Weights of a small GPT-style language model, trained from scratch on English Wikipedia: rotary positions, a variant of SOAP for these matrices.
Each number is 128 + 32 x the weight over its row's rms, rounded and kept within 0 to 255. Layers, rows and columns count from 0. Numbers have three digits each. The size before them is the row's rms in percent of the matrix's.

# gate: layer 3 MLP gate, 512x256, rms 0.245, rows 212-246, columns 128-255
# up: layer 3 MLP up, 512x256, rms 0.247, rows 212-246, columns 128-255
# down: layer 3 MLP down (transposed), 512x256, rms 0.224, rows 212-246, columns 128-255
gate212 104:070096122092155104134078122159098103104133111202181152141097134101112214122066141109122127105174130082159108046075144114101084152140144090134150093123061097087139101091142092081081212139098109139185159071114148124114069184115055124136149126083182108181159203138106134150145145138095088095141126123133141043138186091159129137190088149104150157149161126122140142143147139167211188173145
up212 096:172080145108106175103104062119132148113081093155172067134131096123150193150065119084108155157133130141124096102069116083129120101103121072136138120210100106112106118060165118147107146108092136152116118132128176090150089173104159121105146104057175105154143132142121127150103130146086132093113071163126121094125123134138112138145134084107129172083047101101120110201154102128128167162193
down212 104:137087131109133098124114173098123090137185179126138176060143151135155087099138120156155090115102115188136096106165142143128133188131136152066183159105094111093152074151113152124124051167181090105171153181119128133180115090147092070159131163132092150089091107099169158192114105080126107119086148103091142096195137084136120142173180158167154164112172138141144167128138152136129155102103
gate213 100:141081103144062073143131139171096144144119094145086148178135168141134162134053123074163116180088092119131136095136162146151144154118174130115118132101154074060140138144118102136115133134214160135153135154152130085102154157079109100161146110121090101085159167164153134110146176132080070092118098127106143134105149098174091188103130095172100144065120143158155200120125132211125130146158
up213 101:107074073162091089150146171130141145124154127101103130197130136144104185083059114126101112160121079119099162158172173134148131149197105118143091167172150100098145174128112166126129085133140104113176116116109168075107129192109094080116116085091092143123092150093173132135130172160131120132160185140099117143113113066169133172145146060120139087053165118144179162134174128110056131135079
down213 102:110133164114135140148118056147097094139103101095089156136093150101156151155151094121143076107108182112181143079116143182121157119208156034128092070091112150071129215127098163107136151097099162139094123144134146141091137155067186133168103151104078133135173090137140130110090156129173111180079127164103147157104121129166147089109140149088150124105137181083149101163128094108079070152100
gate214 098:127127055114093085131115174182115083091118153148155109126113110094138067109162108121087130090011150097091080117161119120129130116108175193132118093148109119151178095177137101081148144104126142122047137152126161099083114155167210110117116118116102112150105127181123129083142114134129119112110095170147156143147126164167109118170140126122123132186146220122108144076111083069132106132130
up214 099:164126078104143114103149178140173126076176192118177119170105137099125110148161131100135109162048104117119090153129103098143152111125209120109108091122148139125119172133137088116160152115150189144060126177151186124090129141118255145135070128116116121149150108166153063145191108091078105136136128132137165141149178133190107138162150092124146158152122141174072141150193094091109149127104
down214 088:108132097157155142091152135194132076084100173073179115181119124088135090121177157083121159151068133097141096129185142116091051128094217143141101105078174073185126124129089121064102150158147105147152127106076092110104123088126083120158128164161166053152098136125100173140122138125129115061100111133087137177120103177106186128132176089080180139074128150101113137090113127121088102123081
gate215 108:093078117123133126112102110186094151117118148137143153138158154067094140102137143126179185108160097122146124104134118143145155050203148150126164149101159128162126155156169126129105095092115090175149150194126118120085105173074153082095069083135178137162151051141156184103137127164140083123080094149150128095158148126149075110082127099102097127149133089087087216131149126122153056104167
up215 107:190157176144176113171105149136076149206170095123119129124129134213136118161100085135067128102127190050095175059114120129105138163117122118166086121189105123159139142145085134175143075183143204110088177094102138184113160116068136116103084096115087124112109198177117120157106142136103105111138111149150188116137106135178159133152090198014135179099116129164178141141128137175119119100114
down215 098:151106130145169096099178185182118196144161181141104098109130133148169093089119080108107124107103147157113062084074064154116169105139126089175152107131183104206166082156135118137156129139213135099125087128145126177156157121095111067123138137143166129126130165157141099098084145151098121183164183175157152108146114133149134134125143105118155187161098145128202106181153105158175213147104
gate216 095:117129090098070110136070099131170172122062120141142109176153173148159132120122134154083135158132124128109152137144165172047140114129186113136119155136109176124130147090209122132118121135161112128165114167098107143103138132153141138147131156130143165078174152165142120094150097083155104072149178205116126096117114137149124130133073126101113166141158123173140112060148179152188109131180
up216 092:166144115107089130153148113158171081162145048148084126168186139169154155143125090164127151107119142110081139132145136110098152172123128162162112134147106134085080185086138173175131179140132077157134094179125135130118111117148205125188107140102099141114144131145165077107182099123120126103117123221136096071136080148141141084102163123093135118089117141095161091124104172149151094104170
down216 099:181141107211155196094129138169136123165131109113120053113139141080114136054150183112116155176156127118186137108113131139141093169131111166063158164141154147162171124083133197126087103172116127157074106136080221134143131138110145119112114150132083144101113077108125113048143109120098050159125163129085152084161105131089146089166131112100136048166103157080072148122102154163142165111144
gate217 093:161133134171146138168117095110112172176081153111165097140104160132102116114124140070136109074134165100085109086147126163138205127115138125097092086116153076164094215085120101135118147207125132156106130153155189049166136108136121180141128106098139153090118134127122153056168179149105179111107115045152095140134120140094157132049093126081164050098088105137112103147177130151122143119163
up217 097:141157098138142078140138045144159139116099152134196122118103135084148160123129179102174149114149092152162068079122099124188173126102176074088120119137144073085124132062119141156161148124162126121117183143136121150150161154169120183168150116059153121118116134143088134131125097145098128115161164130099113103099139110166120079169072113133183134113123150110139124155176105138107114100143
down217 098:090103143167166090135117105098099130190112110149145189128099118135125134070051151135133102114118191133055093053157101123151152168120157112125097125080151105150101151172187160105192100130087136110121100144189176073134102115120096187156066143115133130114146123103145101097149160126092096131119185103093129147124106077086133142080154169140134047091133177127103070065129124114100069108129
gate218 103:126111102113133107134089089157049135129141127123157125127126154154090114157141097195100108147116158119150105128106089150140102093105143096164115063107104152159101111135152117150139124170125103094112102152150104107159103100141176145065127100117136100113121119172142131115089091106182043144145099134071159083145219123140112098148167123164131235176163148090103148105154089165146148125163
up218 107:145146132092149096098132200159145131084149094153091131093150186182093179138089102153125119149161134103112107086134135153147062142131175107081077125117120118138098070154094123082163112139098098144175131068141076157129148147148122124145098157131156157094156121114122143146145152152095152071113062124096171135085078164130144091112104104091180111153119152109125136104150104187078148098158
down218 102:130127133073091146089134157090109098113156148133118108053174109176127191113126122164120117137131188110143179128062149144139152094125090134113131153129131132101065097176120110098114114137091058129069116156165119148082113174112206042104113102131137102096111122056105153077179146095103095142164125069114132085132098069120141101122121108199115109166101058096117139179136115110107071155135
gate219 086:141110179138146114113179100091102168116146140068113140104098166073145116180137109116105130131151094117167088129144103103148045095067160136112149088129096163157082094136134122078114077107110146131143138145136123079102130119119100160092188172125114144192146060156134111089176163165125149187081125163179143110111127130129102174076090092150150143128137083110138151099148103130174201058137
up219 089:190150162070116124130137123148106188095153131121134147163148146105123149177155163133132157135120063109138124111150109039148062113075148172155132144123099114137107135140147157115092061148112141094174131157126080067090110084131112157088166159151068164153092126131104140084148153106178120108038135176184138104137127107054088107133068127120118092106147098108141097157123080081103183039116
down219 094:117151122136102129160165071079177151128164083203112169085108190112110103093167078144139104091087115111098101078104122107194149083096167179128122144107090108150126132117192105147044095161136166152145104118141100118111187122120077161139147156120152166117113112114144109139160160105146179130135104081100182162132152090093135155189093127101137129179172117137119101136105107117146152066110
gate220 102:098132071092131089111078125072146111115117167149087133095153117125088140148181111135214155173108175154104196091167085180153090129110146078170094087125154154154153089119114066176095073130082128156131136036039141126090116132086154149092157152055157112151061143074148133152111156098104099145118131102157115126179178117115148132094117168099167107127160134178140134144086183095104170148094
up220 104:170112131105165131171114123109162164125141205151149122140154128054133135184068139166127140145100104177078112132170075098123087149141135159159131095147127144117098128105166082090084077135053142126113047082117135105146172145158153157118158157125141088126044170171122124132161111113128120062107052123165125098083164102160110155060145116154165153148099079100180083096096182092142133103131
down220 101:095171104074127072142136109089101099119199146082181114101204215098133135088107128114107132185075130135127126112167137128141151077133068087121117157145157151135133143136175098062122128112134164093092118098127096137157079104147128142109122114095153120156095085143106126143134049129173114151112134142129104151085146125146088127127226109140135177182147119128168122055172120102168108120071
gate221 102:144142108091152168149144109095099085148114128176181084126160088149124155089107155112137170107128108096175141117136109078139125156076056118185118118147150163159119094131123114139111089062081126038096127161190199117116114091149122099141166103166126149132136097186101129123094164180119147157132112115067123151105123143097155119155112094121155173063092101144157112096178110180115160144221
up221 100:086182126150121079177125078193102166128136095138152129163087118206197167097141090126090164073163126149093174180155131063149114181159121191141141120147113113062179148112173106107103140128108050150139127161129191106089144108152194089128161084138100145136138100185124107145118130130141171196202145119110160082114103156115125161141041150123115138080149163071121099100164114089189118114136
down221 099:127119136150082119162107096174076148122132126171176100150080127170153099085069160209127175120119143073136143135128117091103097096170092065153119138193116199127130119108106166099150115116119094097129114110112095090102108123151158128154113178182122165187114184115096125122090120141113100155172077155112158120126092166105132172121093134048146166115079115103137111140088125090179116146129
gate222 109:061076157128069104114125158171140048117214091133098125167102079124102117100157106096159149087161163104057104118066132100103135148072131188080169168148136165126132204117133154119165127083144105111115174091162103140179135104162121134118159088119121086138145092107150124147120120127145176123216105134163130145117128182127157137098129148146154059215102101181096128123158237181130104172130
up222 108:178199136116128133136098110070101116122119105120149095136172112131180108090152113055177105106157086142174193153174114151113099203101148125104114129114143079155123153148129166168143107089110119155176132131116173095054137135154101109153117127107127114170127124152153184124138085095132104179151209126174138182080139098133154108164087186073195160126146071117056165061094158137118169070161
down222 104:093142134103123149110085112130118084129133149105161155105194122123111098141124062132148112161129168069140152157135136140138108113099162141049060118137130118131064136087138113173196154094128095114136126127106145126014121154146106158196115170121101104123120137094117158128164167145157098130129116136154149151162123090101143091158149116148118110106197182155175113103157090133119164094140
gate223 102:126120137133156129140108082096198106116114128139094181153134111130156160151159125158126154089138177114158089138142143152115123118100139143061114156135112104133147123136103098170149134117146152155165139144120176120061134138157146143104162142120168092165127152151100124104173118048153100103122178103103117152108127203112133123157124164062115114161108075168190151149085106177064186143100
up223 104:200096090078152098162144157079132119128123122117111108129132194101113114141141104157105108110090131143145105110114091146117115182094118115168109090111114128107105114193109167153129068135133129123097150113124152109136090107178111098178106095101098136076129094149132141078129129072121161090098059093134115139086110157143110151155151136197187135103194109099140156189169140085132209168030
down223 100:099119121187166116117144062178110162090134152155130124073150138147094091179144135081036139119166090135164126112153101140090177155171189116140150142140109132123211114152025178128092137117106092131125121148139103156129064046162106114160186116119021172122132071113115095143105119166094072130124123115114132067108067090118127178146117167082138079156129170098072119163136098130086155176105
gate224 107:106114071121098111124226153084126158156135122078131117110116147093115144087169043141163106126160100140124130144152108202067140140123162147160151138111097129169122143161151123189121139173139130187141117089114099066147112123131163119082147114153116156079154121138139136152110143113144129120173167131144153085177174133136149098132120099086140101119203176116118153104180114140140073143123
up224 106:107124132137164160079105128177089133103100124099093098117091112091120111121117136151139115102146178143175118097132151131156128140164147098118096146187155150090065084140111144076157140041101136118148128088136126137094102116142128109130083201133113116139081134148111171086062129118075122119133143157159070128086067090083161122129157021076100111185077126144083133152166136087111160100040
down224 103:107143110114119108136129115155134139157113145128155088114137079123146133156104175178090097151077101130132126211090116122175117140132130144101103116146144123032190085112143105155189120186154099149174082076103169179107099147113129065114147125191092131100063070176121142144090131081141165157121152165177126083106139043133108168168162058096111164160112147130083124166098107125084116139130
gate225 101:128087102129104129106052117120142089106168112127138130155145175130131167200136115131146161105177121133126088107130079141107150150191132099076112192162096131183124170120154102127196076171091135139094141128163098079135072078095144164096109135167121132172138118118117117116168159135160094147128149157137118097099205133139103130089171129089127138129142196191146137142135120117132083132157
up225 104:107105163181166155089197087170080103130103066121117184114110093107131098133153127160115094174170122122093144147120151072127162135102185198174105154124183144113082110156100145122170167094132129110182155147187073122204145163127093135147185184089186125127105111146143193141132140101131121071084148105103149111104124085138116087098160119125149097109075136076092137084119110132163184150089
down225 107:074145078141174151059163134140173116112122098160089142136101103119147098098055079129158144203133127104121115135067124117208148071059113106132123105132150144103143055132113151143116122085157058167107148091157192151129105124126131133123113119119132128116156112151193154124089113154126127099160136090103175170119117096139125119132139125142195106106144061072090137130099111142144142113144
gate226 101:107114154116032096185082168137165092106130118095108089139094106167206138118051108164145124134142101165095150155156137142143134073128120133133082181172130179113148134178118106135148128109111152138116130172116114176140108114097108106142105115136164104099115158127169078124141137132138128132120171115116115175073070150152157149068103134173082117142136095090168139105140139092125096075184
up226 101:102112113131064156188112161123138046092131170078182112154158091166119122114069144193149150121189081152117139133164171099116169140143080169125083150137148221106112131188098165151119155075189162159110154100124141137120126133138104154210129107105126106078140184125136099111123167120148156103141141076177139167099108139112138111059097137094089103114103120072158146118133130103188119149232
down226 095:148202112108139148152115101111122128166145120108132138130111123133186159121121203143124090093147124145130137173095164126125144115143100088177054099175139136140138094132159127130130128137120124156075117142126150186195159076170135173108157123082166113132141168098146176162095119140134108099146109150103106089107094198162111173095101089143158085076165054108130106076114113152178177066162
gate227 097:106151137093107165159127135109120149169134133099054111105132133132178159133116105113102138150097101085132155096189111121170133126153093135189171138110194101084153115190091136120080099153145123137138136167130143097133134133167109085167119142072087111156092135103117093064119130097165162158115117138164150126154118145181087130123102103115135129149076152225110111088152160126097133074103
up227 095:085150154125096149133150101129142208153183190128112108176133158096128123165170113141115141203120153054128061218126113065082110074073162154131097120127138085148096123155178101146083080110180158107130149177113138121122097114093151090127161147093078143137125120098145115112137148135138096137162124154221131139145147114098117089149096095128149133156164127165092155089090154095133116147147
down227 099:154145097194119122112148132129107144106168095082172067099087158132110148151135115214142105140095068186140179135121099136128091127144149135122163170135131129177166089185158142107102119174108142153112168125081205134165136154140120135132147179114115095066105066159087115106113097178157114099166096082187176115070180084119187146112174093138069125125111112145132141146110129134180141081136
gate228 092:054118130069101113120165159177157170097131144086108098143205131163137119116095126141138217137095126173122130198087104147143150117135171120140113095159084094140102121103121139113109127150077153109139153211094161139076166152122115076082090139095166124145117160119158086139089093082186141116027096101142149126138101109101084171089068165084168117071119174105164120116157046129134074149109
up228 094:084143119078089057073139121148149127128115151113096113128152140118166112094104152112150154156158144193146157192090117170175177135157135143136150101129115085171092167085140148090121147100081155131174154140135147136119129179096134080110164114117147144085088155087126145106081089101146120102041139163154135188102111097104090126093138160067185145120157147084210210179127071151147091104124
down228 090:071094103165079117122127126131174124216127119085102079132169118136137121157110129096130133161092080167153113157099106090173166153141116073091132069146126089150154089116123179110092219147100114139105149139133121158131125171141119176097120107120100104165068191112127122162114110126183113111093117135113137123118161094192106185103041133118106137159114126128155113157112107082126144197125
gate229 092:174082111083140126133130087146140130130141102131142123134137127130114104136107161092111122197125079173106160168140095073155149121150098118134127094124135093157094090103109148042121159111105091133159063117077131164115113085108123115154096103183142180086144122091093208112154159053083140130124114109100122120172102094119098144065165172127129147116136126160167114118129111147071117179124
up229 095:163108139098132208126108096081158122128108152127101073084200131096098154085148087150095096058119195142112155115155104110080090174161116132104150185133165139121171135141145127164154108093138108188122158155083170069174120117144136105126160119073075054167127183173128080134114075166183103108120083134232180172134185135130138154174098094171176153164125101152146100132106070099162128122098
down229 095:083163132195204174193128157143122164121094159177152114115055147110151110084078157141115123096136125130198120147129089103125181092149102113121113135139144172134141126109161170100120136145173137129146160080158173121104176141151163067167164147107077103113125179053150035153132116165194125115081099152157166130094130171144108120102161164171076155092092139136151120123154147076119068180141
gate230 108:131150098117177184111132162118089111093089133151117163071173110160155114100137120106155123146090154188157116107101096220089199054153092132075140213117093099083105109150144112149124136079135150092126091154079156146134152159113147095129156115152116127167152114142111106157081124069121073127111106128110147111158172112112100118160174120140180148121165161145161104116126163096092128132117
up230 110:166119156145202187114143111154075125145139140109117187100144119166108106116117075105186092110118094120181120094085068111128199115180059122128082130153117132124133155129167133123167125100174166113147099137120182124128175139120091089106139090097166154127132119141106069140043173077094069132104129072123131150127155086115096101129161121118193085116160099127159090127114107121082153155140
down230 108:145176122116188153117124144183126091134091167115131137108115122118167126122096124061099142136167085141110126172131050115116160067169078094149151160141086082177121137142126144132138092154099220138063160050090192180132154137083152112125137132178124153194105158163146071126110161096077119212125129108142109170139085119165154172086090103149098159164134153123134116162152175152102075174135
gate231 095:140101133218168122136137153210177140122074103168149100152165101078174126133072085146132120102103175159162122156124147158086119152185097159118175182101099090112109073125104085099157081130135166148099154101119153081127095125195202203115150090075133174124172142142112143091121130143122139128101103150169121127120146100104168139115117096158164150169144164125171126148128123123127144105120
up231 099:132115161070107213133085138155112087117169111130133189148081161186047102153169117113119137126220094098149167157120129129139112140054144097173127156110118089109150176121176159227126107133066104124135111156138081126139138100086110058151141135141127144143079076093146118167129121159091127166139145138113149141134103152163120136094140146109114137093159076178063100124117064149138148132125
down231 102:123137151111099190150120131134120116125150129114074143155097234155127132125165095149167119127088112081127121129153076080114119122173161119120153152095087166128135141175102101119105131113096138161186108186118169149127140142052104111183175127217091129112152092169167118117158158109116152114128151137155081148138122142166152122083124119165108139138145177160100120076146106136154105155074
gate232 096:129187125102098055160191170180128114130122118152182110125151189172164074101118122107154103101114105141104138136145165106125146133131120144157062105117158164134159126131187143116115103072059122116114113104137118193158073055133129147183151107125178143118124141077090127183132113150075161159101137137134158156148067128135085157136114180183139124036133122151147176190109110162089185119163
up232 102:143119141121120127112168158134148117159124135103127123140173166153219059131128085110134137093116117159183134157148112094137161184105105116175030171098136123122195149126161160077129142086112071115095150186127096142147034107077120098149154094114119160136104115113109121160090108142085116152142166125141169145157114104125123160124119168199120129039131131116156144160105157153064147118187
down232 098:127102113095090064135188140118144114147120138158157100134187124141102117110133160153137121139204070110113082165075094118089111106096132111170118123125105137148184117144149118125154162156096146126065081116111133159123123107147136093131075118109137147102162129207062145128130080162078149136158111161174164086105088194138175118108131121108058101098170120088154146101116123137179145136123
gate233 100:129163067154128151115146068144162129105092130046121175158150146130104132132136123103152109135122105106135116062121095077106158144172103123149028168076083108123076132157163124131183119159127131157136139114148150119142180126099106136136122141120126126168092040164126039131131062090197065146095125115132157123143113133146105114145078169145068142069102071197134149154109131156083117077158
up233 103:123118123112115094107145144146108099149144084129157088046106137156095142153131173119100163117108124122149173136177171094122139150094104092096203137121174122136106165084141037095122143070132098080129151108171079165118087135091147101090073084110093088132170133142113174118174213147101130119157127102143118136148159111128102151070136127177141123160152177153063159095143165072148083139096
down233 098:108066127110139189185087178145056171076144112161138098121078119133145160081195143101125098112169131128100174109157127144123136141101212103102137144168127163108165160153118090156090133103096054111140122148141056086155145090151172147124091107150191072138119165129113085159143192188123173075154123185104140146156166158139097098131145174174145116153154213110106106089148115176074087125096
gate234 104:098153063155167099141100156145214126100128160149144133127119124116122095152129128117147138076094189131142144140113112115112140057121132117136059112102152131137233143202154119135118147077112159061153110186114172074080098129201135102119150188069223148121141117194098144060146093061142101142076130040093098135167162130128127127146047145119135119100119125145162090135072072087096111083117
up234 109:102120097068165092109074147086094174109134182104122138130148081124152116107111050105127154122107165122092082176087152129180117065123112102089115134152091146153182120083142100076134168114059128134116137158077162094133117141207160161105085139079142125142112120195119144090134099116100103162111131113094067148168152144190105135102095139080134127080146113108137073173086117060149070133179
down234 100:100111135129113089098111133178161132118163140152140187128100164134127083095155093138115095156055137143156153136097172170144137145165107127095082109121104103147124069119172140123124122097109134019124125167193171104152119197146085118141158201089131158090101111178087108123207145123120125104126168063109130153183134134162101153123117151089198111092140131067110123085153212067101139046125
gate235 080:073133109148182136149139103117126140114128071147163126126163167101153088109080165108096191163096168156103110131150117079162153160101092122104168158122090145171100084130165122195073089093083166134088156180112128121117151144173149160161158122156088121151173121160151072072104226131099150157115141097185121218131122149184150181079119179109178135140073123136107089168156070099147142136145
up235 082:121125137152124131163098132118123139145088113150174114133134175180109089120122132136072134146086160141106109107102149067137081126085036140117182136123124146134095101136189120137072129059109137160113126176088105102135108153151170135124091087140071164172133140156162170171099094097132099154142120141147107153140133152190092196057139135129107107155088133083144083183136073130128112106164
down235 093:114107103116108146094164145118139099163096057140129136096119129107107116058089152083037136169101107165098083084176093108149133124163103137143109142158072146189139077099120084143147099130150111121127072147098109110149145094127148182188067151133156122108143126106086138126106165156079137113115200115095138179149149120115137125165205146179112122144167083102098135186132150095146113140084
gate236 103:072163151157127129157093153166153110119184132161129162150085170123103134172107138163131157080135140152091172128067129156131182145172153095081125122116127135154179175120124129132099144156142173097129190118120069116130125142126097108145116147084123148153105123090127122154144125126147170114109086094118035192178146093175094131186099092107167160114012122116112117141140120072153074188091
up236 104:068132114181138113084145109114144123112076149145130092157143102133137057200122178127117175133106140059145115165107174128139100129156105077157168106139115104087177113166093124106155198176149129127136143167144137127185101157115180137123090183081115121108173119069130175130129121145151150156115120154082184120069124115121162110070071203102116101138147110100101113065091093185128098170124
down236 105:150083099155145132147097172125152076124096139150099130111151123118142114164148129175159182116077145153115140142085082126136155077119122113110181122114112174111098071143145082096134138175110095146116091137109129121142188145131068112167134173070112173120108140145168184114165173128117119161076138133081158124109160113113100114105107130070101155137103183170174136123162135134144114143094
gate237 109:095169168105148131180133161080136116106157140143178142135105149165141226117116135110120161164094167122094138168176115082141164146159095059143152169068118074171095110160112094098114100161164087120113066101151098055120136119092096145088160143153080118148099157148167087139060107154183089130104092150142157093108113090108112147086072122152124161136097077144137091143082122128088161161123
up237 102:087098142106090131080157157077137089115129185111140115133168101103149139133114198100119118162170129139120151107161129176091140131147072094148142152114075105183166055162094151061132098140109116100166138114124145116132109151110106132101162148141165119116161139104160160119104127107164135114179093122083180197131116145145135169064173056134061165073093111121162145125168116143068064180157
down237 100:164143135154167147125135083113156089090134153131157130118156198104130129107138193062082192176142153124120119082132111133117167105105101178106149111103125107145076134120152136162164136147087144126106174133154149139096098171075109148131146162111114139137143085112166146164105152162197095122121139108156158160120107134167114145076118092080065114167121112115093092133219119124019101162097
gate238 099:088117112158101174125143115169134099148164090061133125160066073138078147100147136167152094176118161167120109039129074155110139098177162101082117109087056184168111059140149096138141103159118110122146125120127159142180165150160158155133136060119137114103145135147121173133142103195100146133115128105118123098152083194150045150107122072141150137113087102175087129153166159105164125093121
up238 101:118162132141088141095170169118181134154146131086125077105158127110092121128104189162179133115142175122164116093151107148098153072141151117112129129163103149137109118092086138090095114096109174118146122138147158143119124133160110140169113090134116117116099105097199114187180090185088170084140094131118146205106142188114107112141095093060156112151120109154149180174121149133113075096078
down238 099:064131098155191102116123129120155157165159092132168148121155158109141127146108141130145211168110127118100157119178084079162138122072144143113158097080101222143112108178082090151167143143114053101135185116082111091174154154133087138088142196164073162116081127121142148187122113132114152116162079163170132136109127176158136098162172107129089141130106067142113172148099191185129130094060
gate239 098:103115135126135091118112181098114151150159137105142150087043098115085133085125106104124114144106121130049121154183152175161104121140107102116161100133133096193092105148156171112131128097154150106133100129093138115150111085093167146105051127160133096107117113117147126150138130144136152217108131203138079139199114138090121159151157086152134114142107131142083170161096141151145137172113
up239 099:125141154095164112112123146069081126177153127109146105161102112103123136076123091110195137183097150136116101175157194145134149115155036142102101083157117168172105104132091219089130102105124163142136129158121134142090167161135142123084092076133136162142145151147175137077154099108162115169177113129124103087149098166096088158138127077123116107151171121104064133125090094078163135123102
down239 097:135023130136153104129124097144107142189149168118151207073092190119127093124115173179112090088128140169123118156156101121139120124094179147171082161151161112131124107228181135150122112119143137120099144141075132100127132120150162105155082159105142194120132148066106111085161102082112098117157138163101134118139123097144135155142147103123159063134108078136103159118111131162141161185106
gate240 109:169134133176126180147087118130139129096151096100094096175115054165151168153145135080101127115126114133109094138169163142086103100163131095123083131125134133158109157068175173122099193131125132139153192137114137161160132132151092186159051147112084133135146122108142197085146142099157092162140156143087103159110127212104107109069124137103134147123112123148146091135127121171114125153150
up240 105:134157200082172126102079149127183136145150104117135115086102116130145137140119146116134068177113091142156129126126117089132180133085138138118172177169111126105132140106168139148149111088131148166095078090146168089118056116082106158123107076117131159099139064237122130124106131195115132112154157169133108155106141124145084104160166175131145099156051134066197138194132106070178215076106
down240 101:140155152108189100133093118134204165115177209160161111145108088199132088155164131101160152100108166139109159140095109122145125108076058120111165107185111169140151101079143060085159114144099108154122124097145153101128139131126147137089079111120181066078204165128130117139107176132110148102096123115182087131122100132137108112109165116113138057125114125117161189121115145098118188145135
gate241 112:146119129135144050125082134111107057157159182145148130141045117172148143174138112078099096131121083110122099101135092146104140134092144168161186117118135144135158092111158160163124102085171143127134107125139181166174145138164150116147115152104160193125148131177136106111157133130098153109175112085143130069142066138145099185158175201114109209187103076109079121161111131133113101141144
up241 106:127136079103104164126168096152127150107152126188127149123074091112134135117115134141193132100068128103134098184107123129096107129150151144076168160171070072174134087115075050133176124143134142128138150142090055113172116149162112090114085119113167094189181131160131145140147099103154182121164092169196145203116102069128132141153164168132117131121046144137062090088151065114126130094051
down241 107:089067128134148126098152090126132106140141078126128184152143168113165084068129112164141145110168122105097144137160163184091122153119200132125073083188168147090081150065096180092090083169154125115158110146140104154170057153132079139129142167111123157101153136125121154113183132145194052095127163154125071113137181116101154130085114100140150141075082132134198106126144129160140076135118
gate242 106:142169123108116206189137116109175150103149101122155116118121150151113133125117087137130175106127125133160148124136138090170110139103152094097134098072132111157142059098145116128177103093153115122161064150120132084168124088152132106097126099151127163141090147121133196148084160146134122099067040145123102114111143127075098086117163127077167189090132066126072149156117100115094144129084
up242 106:132166146183125125134160151149105110136189098077156158125131170166121125096159096137127116105151080101114141115101116056070145111063144130079099100095145113132091129124141153116150111118084116114092088099109101198163096162103083151135102089171163179110123130110132104142166095106141131101120168175152135108168150148145109130118129110176101116067126178131108156159130197077095069097132
down242 102:072112118066101142146098095146120102116159088062128093142093091135134090126121091094154103087127100120111189144088142131110109097090133065058120091144119145088087109113124135144153160159143159139123094101098127165183044117158185170167145153125135132130092137143148155111065203169121084119122036095105152098177099125146144115104133158125049149155177084141158141160116108121133112136196
gate243 090:184130144101099143115121146114195042122113090054104156148104073104141131131155156171126159093151129110122072158156176139139102137192062061114187058097103123172130119131114140132144155084179092138151130158154092129117077180082086094143175136106155166071149134148204130165170064119110176133065096089148136067133097105171171168155126181147165169087151179124078126160073143106113168150113
up243 088:161132095100172165104113146080142002138123087122124135184147066108145090151128149198124151090181094072126096200215132138148087143189057075113188111113114137142170139098103165159129176097158094128140117113170102089116126146142102096147224091112119112100171143153181124168112067145086137105052118127130173071112064145152118151137090105124147155139145138112120133107078143134138156138171
down243 094:127117109131124133119168073126105127109124120089106155142161115096130135126149122115084118141138171126124131125150060195133136073125083114108132122140110156114113062103146075130127153034074142139114179077093118110044126127153140097118148136167162138109102124117108109138124099108108055158171146122120205128144112144152189169186208130126167112146107088145110123102199100116117152139165
gate244 098:126074068134106146153073179101086203105145171180205154099149129130111097154171090048144071120194166080139119163132181159090125137121051130157100130122093085114110097132169181166140053089183125130120131127173191115165150151092083098124123137157147103130153215109110155121149158106112188090159130179107172137113128189092150145116106141131157104125136160101161099182094104135168105093153
up244 100:122111109186145127114155152143124107159124081136111108112135190112147160115148104204119162155167104155102179110076122184124100101095118101146114126103209095133121096082122131138120166139124160095111087109088127120089096167146128186078156178088159122158096100123186160076085115126108103084118117105111178176190108103163119147106103083101066187150122153105120105095144107121145124115087
down244 101:122108164098138154123128116135165102103134126112116153157200202108193149108143092145126135132090106159095145115163052110108155074170187142165164100168133148135131124049113115153114126137129156097107138165140101078146102168136138151160169136088132094117152151132090136073095112160195137106182144125200165105152097094186141133098113157165104124120072157097088131130125106140145162120154
gate245 097:157103165080135108121075161124109069114121141081149118143112136112161093118154106084126149163104112124145162117128132118166086157116089119097187112034152142139161160092115160157121087166132090174135144131161114151138171119150082143083130139167172103097170140201111160146093133142174137111137182159205151157126077112078115134086106114115114159112173116150104186111104140129129090081082
up245 097:140114135185173125102188097128108206124149193137125122178128163140108167124112090149144157121159187114086094108130123129141078111150142121127148150092097080139122047186133069149137131088157168133079125122108130135078150095090158135088116147123154138153090123086128145190147086112122071126152109074084141131097153159170180114104124134140107136118086144118185145124139105100126171150155
down245 102:117099116113064166131111148148158171087155098122130158122053102151113119061203096071117106151144174151126174081128151111119156168178139112122161170110126173139136183148154121142132160154105187093125172135096170111167129077151128111094129154164140138091130073181130109122148175167119141088119177134187144119119106223087116155148114127090123112167102146155101166142158134089137105143111
gate246 091:118133107144073100181104111132126137136139110104171131129138114113094086155100184083150076126099143115110123143092152130164134131118109155106105117077110091149167106140171082126101101148151173103146139084131093137157132154074135116149121078180096153139154140166056125070206087141089133170143129166148168165165097142078126100173212136097134128182143112112143068094124107141054114121120
up246 093:101101120080047116174114137101121104127148088136164143108121147142101113149077112036130092091134113080127129134131114142133139118142111142112094121111085131115180117073093123120114144193096137098154105151148128113153154164093145165135122112151098121129142180132051116082127148119110112156144130125157173173142127132094131088170198102101107121212192167103154108103137079170083134102130
down246 092:114152159179102134137160110119132161143109137124122121152131174111134166088108135146116141151132044160125096070047114123122076168162125137153086101134159127112136127119151139104132158165111149127139166118154169104134128154166156135104106148135150131167149141131146082026068043128126083167180125099095168100131071127143149126132167135146192090127168082126084146119209139109156144123145